config.toml
n_layer = 16
d_model = 96
n_head = 3
n_kv_head = 1
head_dim = 32
d_mlp = 256
vocab_size = 4284
activation = "swiglu"
norm = "rmsnorm"
norm_place = "pre"
norm_eps = 1e-05
positions = "rope"
rope_base = 10000.0
rope_fraction = 1.0
qk_norm = false
attn_scale = 0.177
bias = "qkv"
tie_embeddings = true
parallel_block = false
init = "uniform"
init_std_qkv = 0.0554
init_std_o = 0.0
init_std_up = 0.0554
init_std_down = 0.0
optimizer = "muon_variant"
lr = 0.0114
lr_mult_o = 3.0
lr_mult_down = 1.5
lr_head = 0.0109
grad_clip = 0.5
warmup_steps = 200
schedule = "wsd"
decay_fraction = 0.64
decay_shape = "linear"
final_lr_fraction = 0.1
batch_tokens = 32768
seq_len = 1024
doc_mask = false
train_tokens = 143500000
steps = 4380
dataset = "wikipedia_en"
Each number is 500 + 50 x the weight over the matrix's rms, rounded and kept within 0 to 999. Layers, rows and columns count from 0. Numbers have three digits each.

# q: layer 2 attention query, 96x96, rms 0.139, rows 24-31,55-63,87-95, columns 64-95
# k: layer 2 attention key, 32x96, rms 0.147, rows 23-31, columns 64-95
# v: layer 2 attention value, 32x96, rms 0.108, rows 0-31, columns 64-95
# o: layer 2 attention output (transposed), 96x96, rms 0.368, rows 0-95, columns 64-95
# gate: layer 2 MLP gate, 256x96, rms 0.154, rows 0-1, columns 64-95
# up: layer 2 MLP up, 256x96, rms 0.148, rows 0-1, columns 64-95
# down: layer 2 MLP down (transposed), 256x96, rms 0.12, rows 0, columns 64-95
q55:545479528565458544430484492450472442528530484468556525480521491612499535472460433532417440498505
q87:433494533592488435457503583503444555440409550508481488436526445526412501510371548424438511492655
k23:492594412468497570486448538496516555525555474451528500540529438439471429545475386546476457462566
q24:466420426539518516512529494549489436503464527447527549439496431464507561455507511506502443467489
q56:489540480458540410507434507507541524471489519520456513502520464496533517421490461462531605579484
q88:418493597480501525519512510497500514447428488516480473489459470425559479450508452452450560500586
k24:478463575511532454471576575523613489451441516442434424435526458408503542520479547519505417503454
q25:558559581517496543395493443466430534494468459564487545472458514525517426522531473449524582609519
q57:531461498585449585484565433529519443516632546483435532460450560532460438459535482492467395583522
q89:542419492553431494562537540432558592531569524538452530588498501527555438507432489496376465566546
k25:445574392501399475536506489499409539479535413554504474488521509429504520646486558583397582501545
q26:538405523548546540455486495355489547463443523558500487472529528461529510571523497399460408429462
q58:494498417532500414512537573553545478464542527517450515536514554486559516496483508547511386554497
q90:535450588508571518518593465465606542561546512511440566529514542423531462499550545492472439503418
k26:424406574441503403423443510463529391426446459463412359470527380442492609619480470426467463530461
q27:464501424401542563555568463446454454498392458499450489514535610507538462518457585496555541428625
q59:401438391472510593518484506562414549518491489568519545529480524450466454480538605588494503445531
q91:415436467447517542477444429413623599433406517605482473581435488519460457408499475390486658489582
k27:410633461448488462515493542497557538506470462501465625489537472523404426455450537540476463460492
q28:546462537511513552424506598440449486520562577448524491481359582463506590416493483478488549555466
q60:488489512538542536466527573543513494507455564473555492465514432547479524527508551426454418500463
q92:505476532539490524599620392559430533523487532545482555457570526399573396484513542503492489518510
k28:498459471567476491482517512501587535425522499504499439514502587429560575479469488555499496483519
q29:497449562546474528522599467489391581498502510520500457490535484502470477419502527428513465473512
q61:424520494454474525449532588507581573537484490479503536388433509387549489539466463466481480500511
q93:486440511465432473488511462416467489369560436474486503509526503498531468523439373495540530554520
k29:479499486608493519463584480564461496516452531485559518514461549514548514486617523502524549461548
q30:516550578435516507416529563520474459564492477495490510417480455513527460488449578520509602591481
q62:491524539586618526517531569565554365454476558525389419447560474495525595547521478505488442518476
q94:543548582460555463463493507542530435486536463486442512492423493523482476425520489543560502558430
k30:591443570556438468507481420569468522477446509477518493466485431451486567532540539480482536559446
q31:448595537434510512561543485489552480544509521543500447506528422531524472487510475464473388536527
q63:510524563508548446482412544649587458473441537573494503549445462502364529587459600532425438578457
q95:447539568488480475575537456465481529599489498523479504588539537481558486505647470518475487534516
k31:465548539514428529523511502484470517478533475439454419455483493413544483468578527481561586446497
v0:544600510581463521486510528490520460545535530498553543637485455430465556476434489555483393479513
o0:446506571478449553560380600537440518613428490436485493472523523374534519602495565486585562482425
o32:557475473462523428458471359479555526453561518493583578422507529600550440515548426514494498523399
o64:518432452545557466441619517452471507483466450576449456575473530521447549383524403469528422551645
v1:525489542485499415476544529518432535529411506512365556476510497555504525526435512500588507477505
o1:560515420517535469578523473549556407442513494516559447569436526505491461534575449508365570521526
o33:420381553523477435416476484489502481549432475534416554485509454492483518434499491485608567393448
o65:408564467495544564453490483452513533480562589487477437471577498426556498527444553521525445479533
v2:465535434469572456578537404428387478517501550476428493503551515533504511460566456535530460468522
o2:522483579568511460520483460527558519549488520483479467505469478544511487534510442515498512521525
o34:500461501495452455498488536553571422428595450469488543490575466547603480457439531539484508486473
o66:495525448467535554467495546522450578480426579555528496533466556416370505499507515370527492490532
v3:467481483512450519483523562541533439507497513452545477477471450467534557491471484479540560501505
o3:523375545496559531596472475527528524496544480523390443497502503477488500518449510493515477524553
o35:557561439498434393444484533510476503540472477504533564503479520513471442506541471586542457396502
o67:468570476520463548460549496520589493450481538502560503454489452526476511466482508466384557518472
v4:470488495538483479407454543521522576522494497442567525591496477441571507428484458523440465491410
o4:481520497411505477399514439468472613445494536516472539453422449508560516516517489500494553513473
o36:607483514565508531512524517481585506533398533451514555515549520565466457590547468417455482489475
o68:409502512479487500595447512478447400527567493539448450537524528469526575436454462509556452570542
v5:542535559507450483510620562437578430377558493451506609406374543552564483519495562491398503490497
o5:483505474455552462480423492620469502458451555576494473610510459539544627543478438475431462545434
o37:469543518544474516498535376511506538497489607474501431476355409453462375422592571526587552550504
o69:549486533461439473477477596468573472550400421439505540386631586466459466476406481455413462472526
v6:421477496480502466558488473505462563439479553432528506433562419492466473524499407528474544440526
o6:512493494564527556466470465439449545495467458524492474478394445458452441564525512500446507485463
o38:471454470508538473484421485523549432519512483506538471573527485532447483560474482440532478539599
o70:493544524464453500538547480556516515510506581558479561454572537522589542473488635542467524527436
v7:518516558527545523538511527528476550446463539513477502461446487486482436545492503575580494493496
o7:557518507573533412546474628519573405491470465471559550452534556388476479498514457449460511415494
o39:439475458503488565567567473451432497507518504487515430491447513525499526424484445434516441486486
o71:529472521420484503413484406568482609490460484482437553508496442541507475536525537552567467581490
v8:539546458507557556507546595486450561509492486577533589444423477556474474426476488452514608477449
o8:589563442453547456520569537582597508522537439484538541512542569454573465528492425484536542485523
o40:456473566513496561442421438519372488489549514490492493551493512537540592474509533611487437483492
o72:414426529468487466568475425383605565558448611512463446409513478565563524496480579415504432563535
v9:512465485526522535500539526500531501453557480480422503575496581555493509505467460613523593506446
o9:542514463491465531434482524504460502517412468477548520477525481549468469432513531537422494516464
o41:459497544460450424571571401470573476612493568460531524576448478521548594529495531413515539536525
o73:463454530538566554522433517504503531394617499588485447398516559454485436573538454470572474448494
v10:382516536500483418443554478508571521524500498463544595522569442492499606483434551558546422529422
o10:531477452476518563468458508492457548537486474549525451579422560455467450506434578542485566561533
o42:491525533406441565508469516379521529564544505428498438472465534418542596513452426521477549499434
o74:430585459534549453468452467512507434415525480504494614469591455635455498469567477489419452473499
v11:496495442542527552468517471521486498522514442379663492441524546538519532554520458548506511545553
o11:505475478530455589508465519517477470566490538469392505458522483435493444403482465520547450554460
o43:622550477534503444501563540529531495435530486545530493587516506504539475547526458441494554449503
o75:447558523480531428484513454529569568424496532520568514457470508533445535563511497494477478478513
v12:482552426471493530495503477557541494584479519558446420575524582482581520521502513484398513568538
o12:530479477538480482478507488501592460414481463463418547506528521464480548453467516523504435471457
o44:541571610469483433516452468513438444559422430555611461470539479492531568467515462427488480596517
o76:424472448504549577526545568459419626541466598501487453549407467508517406587472483496482559448482
v13:426518508528448512460465403457466472561479509479524492462580564494528501456279535599561392442493
o13:583429519434442407466434559450472460488417494573523494493429445491553465485359467502533515485466
o45:449524589436486547484560485516438469449546521429499530442527457516542565605541484454443517539545
o77:471532424620573461535552464521566532480556511476432453577503584441446530473609548507557558429487
v14:420513505523554435514465441482502476452447547597427409559405471506572509509463581529625513486454
o14:411479595588527411442515544528491455554494522507521562481482490478417424471453507528556549516512
o46:558503469432426493531535435395452483567590420503530550434521495420489572505455466527419359547492
o78:584492472479511570534527533619504478355420542451481410559532479595520472464572511474509562410515
v15:411469482580531441477412575549507483472530497521462469488412484524414439504522394461479525583557
o15:547472498514570543521422542462450596531508472430500520624478519443478497484536589480531447462497
o47:577544492458421519584598545500498502498518447603536494564544535471552520537508478557513555473381
o79:403471553471432456481532465467532492479476546445495492301556414619525484469488428495472439525636
v16:544530478513538592493522485460380545412453570481528506422484443535423534459523458415500564594443
o16:446559504532514481528597534514592477454507550425527500471508454469538487451529455509495520473562
o48:455456523503505454421398487550554510598502456426503533512500498571583557484488529474513510505476
o80:611523428467491509539462529463386507495468530637486440507476551460390412572503537500457437503454
v17:480563508482572441450631404557520551515512600546552513455520584442495375439531522464466490475537
o17:555437533437415499558458539511508429521489499434533506491523486452467557548497485495570421523591
o49:458593385543554415495569553522593476461544553478452449590638516534496567470515528500458627554441
o81:572492604592475557529483475508414597461485452587454580440322471533449314496496499466423460395437
v18:468465551455491490457534486451443495532453461528486577494547429535457457508537561515534469562501
o18:497492452491572470547498514443545593611509462513519473447520548485508451544548578480472444440511
o50:412426510490479424429422422509447374488506502548435496580524592503446546469448419565434540526493
o82:554594523466472521525507527543468480407432463496521524452448452515571563445545496483571541497521
v19:473536527554433462509420515487438491471455462482536436453650451622504450479492539487521447557502
o19:466528513363497521541537496473457536501491542517536491493426496454532462468435544426514450487460
o51:450477540514536480464517533557551531446465490502402578512451486482470510466469432554436568536600
o83:602432443594442466569446475532519421504471483528523442548500486543478564549551443501433571488425
v20:459453504511506496464519462515538573547471527464506506620444606463515497459517528473521505518519
o20:529590540463471432416520534476512513491564518496446536496527402463470443473478491459517558491524
o52:563589438585549604495459435482386486461487490454505509483543529539499550478495517482401373497529
o84:482445497448485543563460572511600565585480534479482541531461510559554424581546472489546460571359
v21:546536540598525525519491493605516542521518578511532562575509508601474565509525368480545497445575
o21:509505512449527458522523495422548569577399438590523447468515532500575547542468528499620485450483
o53:463461367463493545465446439512442398471627526371562600452560541505468487395486604558471477539507
o85:519530578589519523448492456555581619531490473556474491554467481525409433509547379426408483522524
v22:496478493512398580331535492495478469484482549481414547480490483510699548424557406497511485511526
o22:495530479469545445519557440496473547526509541619517503488457551543520527473454506507521456514583
o54:475504445588493527543438483479524465446559398463514553547481481431445500446507439472461526479508
o86:551472557481517516462441543522577541552406484389504438470581524507513465552520520453569534522395
v23:505526541506517554510468418499518446484508433477523499595518507488529432558507542461543509501442
o23:584553480465485411543476541521471497495490543518457430508624460499474482529539401437446535544478
o55:477455488520382419500573544581533505568397599510481524431416475461466480457412541454442466435459
o87:444452564499581607516518448482510523454572422501547483499460486544499508524519517531575491494538
v24:532529548513408469587476539456502495464493516579602492498562512472452466562548549542419495531469
o24:424487545451516576486459472538493588508589601434507550451550509530565463436517520438512478510471
o56:419529482496505455437533484459538510460382519529415497487445430434508501531540503435539522495474
o88:662497481547517448536532542538512427506499315522542473567482531510447501503439491583512458486583
v25:428367555486517518582519435525459563582471565481432536514565434523559508489511538556505506515459
o25:479541431441515496554494539426470468537474557520470486494580516482473527622499449525459511490492
o57:538445473501472469440417441502534453518454443442562491535403538447501583433521510480431499528454
o89:561566617466577491490544482545484523423465449521510561456435520531561445496457500529587539500499
v26:562454429520442490463463555469586409601520522381461467459532559442439540461449493537499477453510
o26:506436523459460461561523490481423500591455467498497479484541504469449535483553514510574415575479
o58:574559512535512502485456490474516545391474486533508470495516494572563469525494537442434595480515
o90:424540522509496524463614480507551486469563546509550582494408465489533481548533403498510526506454
v27:536459409509548493541489518571525522528543569417528502502555519558487369438504485480545480551476
o27:512546447480556560448508467457513445526489451454443465496518479473452556466492574545550468426535
o59:519506396538467436490474571506483481511492503577550517503535552590516469525501495440451448530493
o91:447454707480455527522466481519509580491473476581532493489506549463578533489489402538427583477513
v28:524485511477504475498467528378429417523460508467444519515549517466554477473493533520479543433550
o28:499444521438441491440450467522373529532547601474532563499474501544471435592546496515481540473475
o60:469480490481417483533465506499585499472467383573534462507492518516529541511473412529452533506532
o92:436585467540578522504485496517462452531524556452472469585547496395511568418460583452545476545474
v29:481522538524466500535506589465508521491554460492563489512468464479569473421526450427480441522572
o29:515472489478533530578581490477489482534466518480503526461512550493533494490588501472417542493516
o61:416491429459479446525431434529439561506494543513553520570526427528469532511460484510524476551472
o93:520576555518510571475458577482524455471532470472450490482496524487495489506444463551553525499469
v30:405434504495502514519543571453490438517500410513479400530422500585367520531577396529475487543454
o30:693471490544558460490516525528521527435480489507516550448566394573430451513452487394457314401554
o62:508492581409421523629474514470494438447503580519429453436433595486569483408520445558574680586511
o94:413563441493503494473550437482555581614463460433505506666462499420532618584526505470519504624437
v31:527441485528425501561405433544473546491537502515525466459504471507574446515495471544448588537495
o31:443486515453472568412435484457491478578520528469431509574562519550507518532496484505538526407531
o63:534454476458488446563548530593447462447439416534492527480479465446497466509605457507484472553494
o95:465508470496601515454536505441524537529505513517561514495546540486537510506466566554526439565433
gate0:426446539467485523540435555493412558544510474516479448458536519595448486542482420542519560546566
up0:418598498471496541441477487485568514541441506440423448567477442423585526578411543529519572468414
down0:521521355438562518504438339515520548527550532537484479571482537467493489401413450520411431489513
gate1:582545448512384501480494449483491529591521513482444574503448505453532535481508546430403613494506
up1:439398506458559416523483448524519541519525512498540391519598420624499431569500462535550439518495